Part of a small language model's weights.
Architecture: RMSNorm before each block, rotary positions, no biases in attention or MLP, embeddings untied during training, normalized queries and keys, local attention windows, gated attention, capped logits.
Each number is 500 + 40 x the weight over its row's rms, rounded and kept within 0 to 999. Layers, rows and columns count from 0. Numbers have three digits each. The size before them is the row's rms in percent of the matrix's.

# layer 3 MLP up, 3584x896, rms 0.0277, rows 2522-2543, columns 64-127
095:543535592514542471504541531495488494518542603442525535474596480527566495523507476549525491512513533407498506536471507514515477462573462512473487461474433525518476522503499451489478466499456499
110:440530501478526435476455498467538432513507519509498551448504449506541445457505452512534427453469511464502525483548483492466509589466436551569536509487455503530505470502489436515478509502552443
098:518520538434408514507498499538461534499499525558524484428489473453475479529550523560525534558518508581492494530493515505481489551468425446496530424503449526572504508504450519475494567477541501
100:607476518491554472455448454496434552495472507480483480458492486503517543552478461401430503533456458496510495509511486496467464499439436472513466427532453541537477518490443503479537533488470554
098:568529483515526424519499473570482444504472468492447550535474516509462446474481478445505492526468516493523537527566537489521440516465457473472491389469524541438518499496517480574538548545515461
101:540498455478518499457586490500498507508423547507509501521527524471575545556473500485539481500509546499476542502471480526449425498511492493484468474536492479459496508534448480464509527535477536
104:557515472480443476483508581503429521496451544481510437511499478458478474517476467634500438483516518513465525543494531487503505540525435591537411543530493569485467481501483587529581495522493489
103:410506550491516513513533449484551524479462498534521551532497480490555483450528535500497534453565436565465495529489504570549496531519618492525471514496431505435487486529535545470537503537564459
103:533506525443432417489489511489483486483508482445465518525460480540534517479474461493612519525515529433471463454405466467488442524497485501526495478471518517466506448550470415549472472555456470
102:530461544476489462466472453473483477482583528457492481468537527432489511506475477559576440539541519463462538416482537549481513524486481525522480460470523474493452489576457480518477440516505474
100:555509536471482459512476564428494537530468602499542540484582515538472557525545474504500466518530551497515541509453506510476419545482496482513494399480419516448475516530522492424516421442507544
091:566432494441475460491546477450469489468449505550533560504563551566511516455532522558546508558493529444463442522425390502486469493484464448507475570492504427583537489527490497501467531528605502
096:530506531557521420478431546444463536475528502520494600465490451433447568495463433570466522470452531547488512500487544470510568499473506484467486492516496440493495586507478460528453508491450474
106:483556460500496496542524535514489545487469530583551487486495405441489494540492491539505507470529457514525577566504469528504498574430603506582585570489502533499516514539495527456472493543488485
094:497452586522544465520475577620567474476502492526466447514507443491591475539515505566509558494498454492476552543505523454427505517523517470504511439467450477467501475526515531517456556540548553
097:494461474470492548508436553485481501430485508455472499467577407516580463488515459546499527464486459473489484495544513469498474498494504614491513499473463446492547442472470484494513538485515492
093:437558548487467541460500520495561516529611576472546479490536450443492498467453501631493579497470436471483503487455540486526516577456546490611534523489497514547480513473447515502481532563500453
104:486475546450575469393522461486466488443539527491460502560427503487525546500564436521482502483549531545516489609551513470553530522488475494444545456513474475497475495549487537489510459514500446
095:494540547512487514472552514468433527484512456530554553452442521545514527513363427443444506433540450470451531486520529494393506520466419506609513558513481523481520523511501486488474468528469430
087:403469502497487462514435473495539604488507566506534473532455503502456429531506543604581503502467470497497461541552480464455484467441548471507529514537488495454423447521507572462474490457490536
089:473491525403454530512465550555432485496495460512440482566607514492507449479502514514518506494539452483488518522525427481426479536528507537519475473484526512452553531496478456475496406528513453
092:463539492489552457532526496546467413462529511544527612467495528448526476562569476464418486496505532536535583422476566536505478466474485539466461524517496470534574549556459501523455540579487590
# layer 3 MLP down (transposed), 3584x896, rms 0.0212, rows 2522-2542, columns 64-127
105:551484468497457549499531421495505545500499510457523559507498455495477526444474495446457440429506535515599500548470505477478524531481402500496472476477514497430469484473525416442517451507423506
108:494473485383507441532472451510479478529455490521512525429529470477454497512549474462597571464515418371534531517495435500513405467597493537503609476507509497451535457558490493491562537447474509
090:564487448473505535506506514472523493466497532499521565463429601505479493491546486498565527465502508521515477575475541635442477487447522535472524597484530575490502539496488549505524520480474424
100:468531522491545472523519502484451530518426529464455562581569503395484500545521442404524544502414467542508427522516456506493505491554523514495491484485469479526479504513506540532493456519470541
095:517450505522554517475476477485557515520506580512487508491496473437523518427503499472486532482515476511501447439477552435506474494566496436480441415555573483504484474459457490458486488483514518
093:498532526524452500485521478580496443574483486580553542458461536541551485480544469523487403474453477503498496469475408485546473513461545473507508499471488560451531446526512465616494547490511478
107:570485448506509468504466472456535505552481545494582503503512515460534466475500503485485471490456524510539469491481554512498448496537544430442504476568526466640462521572441459456504467558476507
102:477570529506441460487517512495491601507560430415556487515501500513540477538458501588473479513507456515516594471497612450492533530566477515505540528490431496457514600481498523523456510523559513
109:482505458488569481517525478476523511532532478444526560482503516530514506507509533518435520489468534505490558513629460473469489469522540529519479519497527465507497528446524516542480489587495523
110:478474569538493509460538515432517499498486553502524480535452520462430503445500431520538450536502537480499495515552495483472459446589498520606534485550485448530483478521524467485482481512491460
098:499469482568479457503433475498531462439478451460500452523588523509525535396547499475498474521510502463480533470432481523517547502544528503479453447518555444498490528556504601457511467502472462
085:526441508563587542550551518527546506525567526492485469563477493490561521523485480521437524507517491511498500531449450519405418502483588541504507495538515483531527479484417523486469501572467464
097:444450494527515460464544498521565530594494499584498527536470551527571506503548405460459485509456521542531482582532531497430490530476540382553513517480498560421568420539471459453520610513541450
098:476470559436441500506511450513496508475476470506546433502521480458463521469451424541545473448558509490540452495453370490572519395509497569580590513517533498456540534495558509460488488450495557
099:448452533533512508527552497461465461487536489492553481481496474472590469461489444602496548499444481475511491537457477471570513563521567458561488528418559517441571489524507517505445580542501528
097:489439462448514426441516515501582505511379478471496497479436572528517530519471444562477565473533435453520540494524485468462458442512498492453528499473502548479534515472450528485517506458493381
086:478530424559496496500499582504411480486500478497493542494407513580520528499545483508502486596474452544514477494467521521483535515479517510490511447479449481426543450464524537481501479483482504
110:555498509546527472569494492558517479547399437492485466496505509547451467518513503477527517521559487484474505431528508418498489497561604540475454436542574590485543514465408508469486458527487517
093:470522442472517505450441470524500480529462536521493543474488491544563471488555630462429516474508468455529462527468537466558539481517492518469545511455512487446458518381531520469501518474591496
073:411532500608504550502515498433493443506607473488496461502523465478573496506485511462445509478579409504551522492493593537479506536536541511476514462503547455448482525442530509515514489506520529
093:479503489541591523521508487566498470508535504460523470514520525445432523494449487538454462492530478519519501533516543452461524520509493538473490458442493514489504425484449507426479522485476457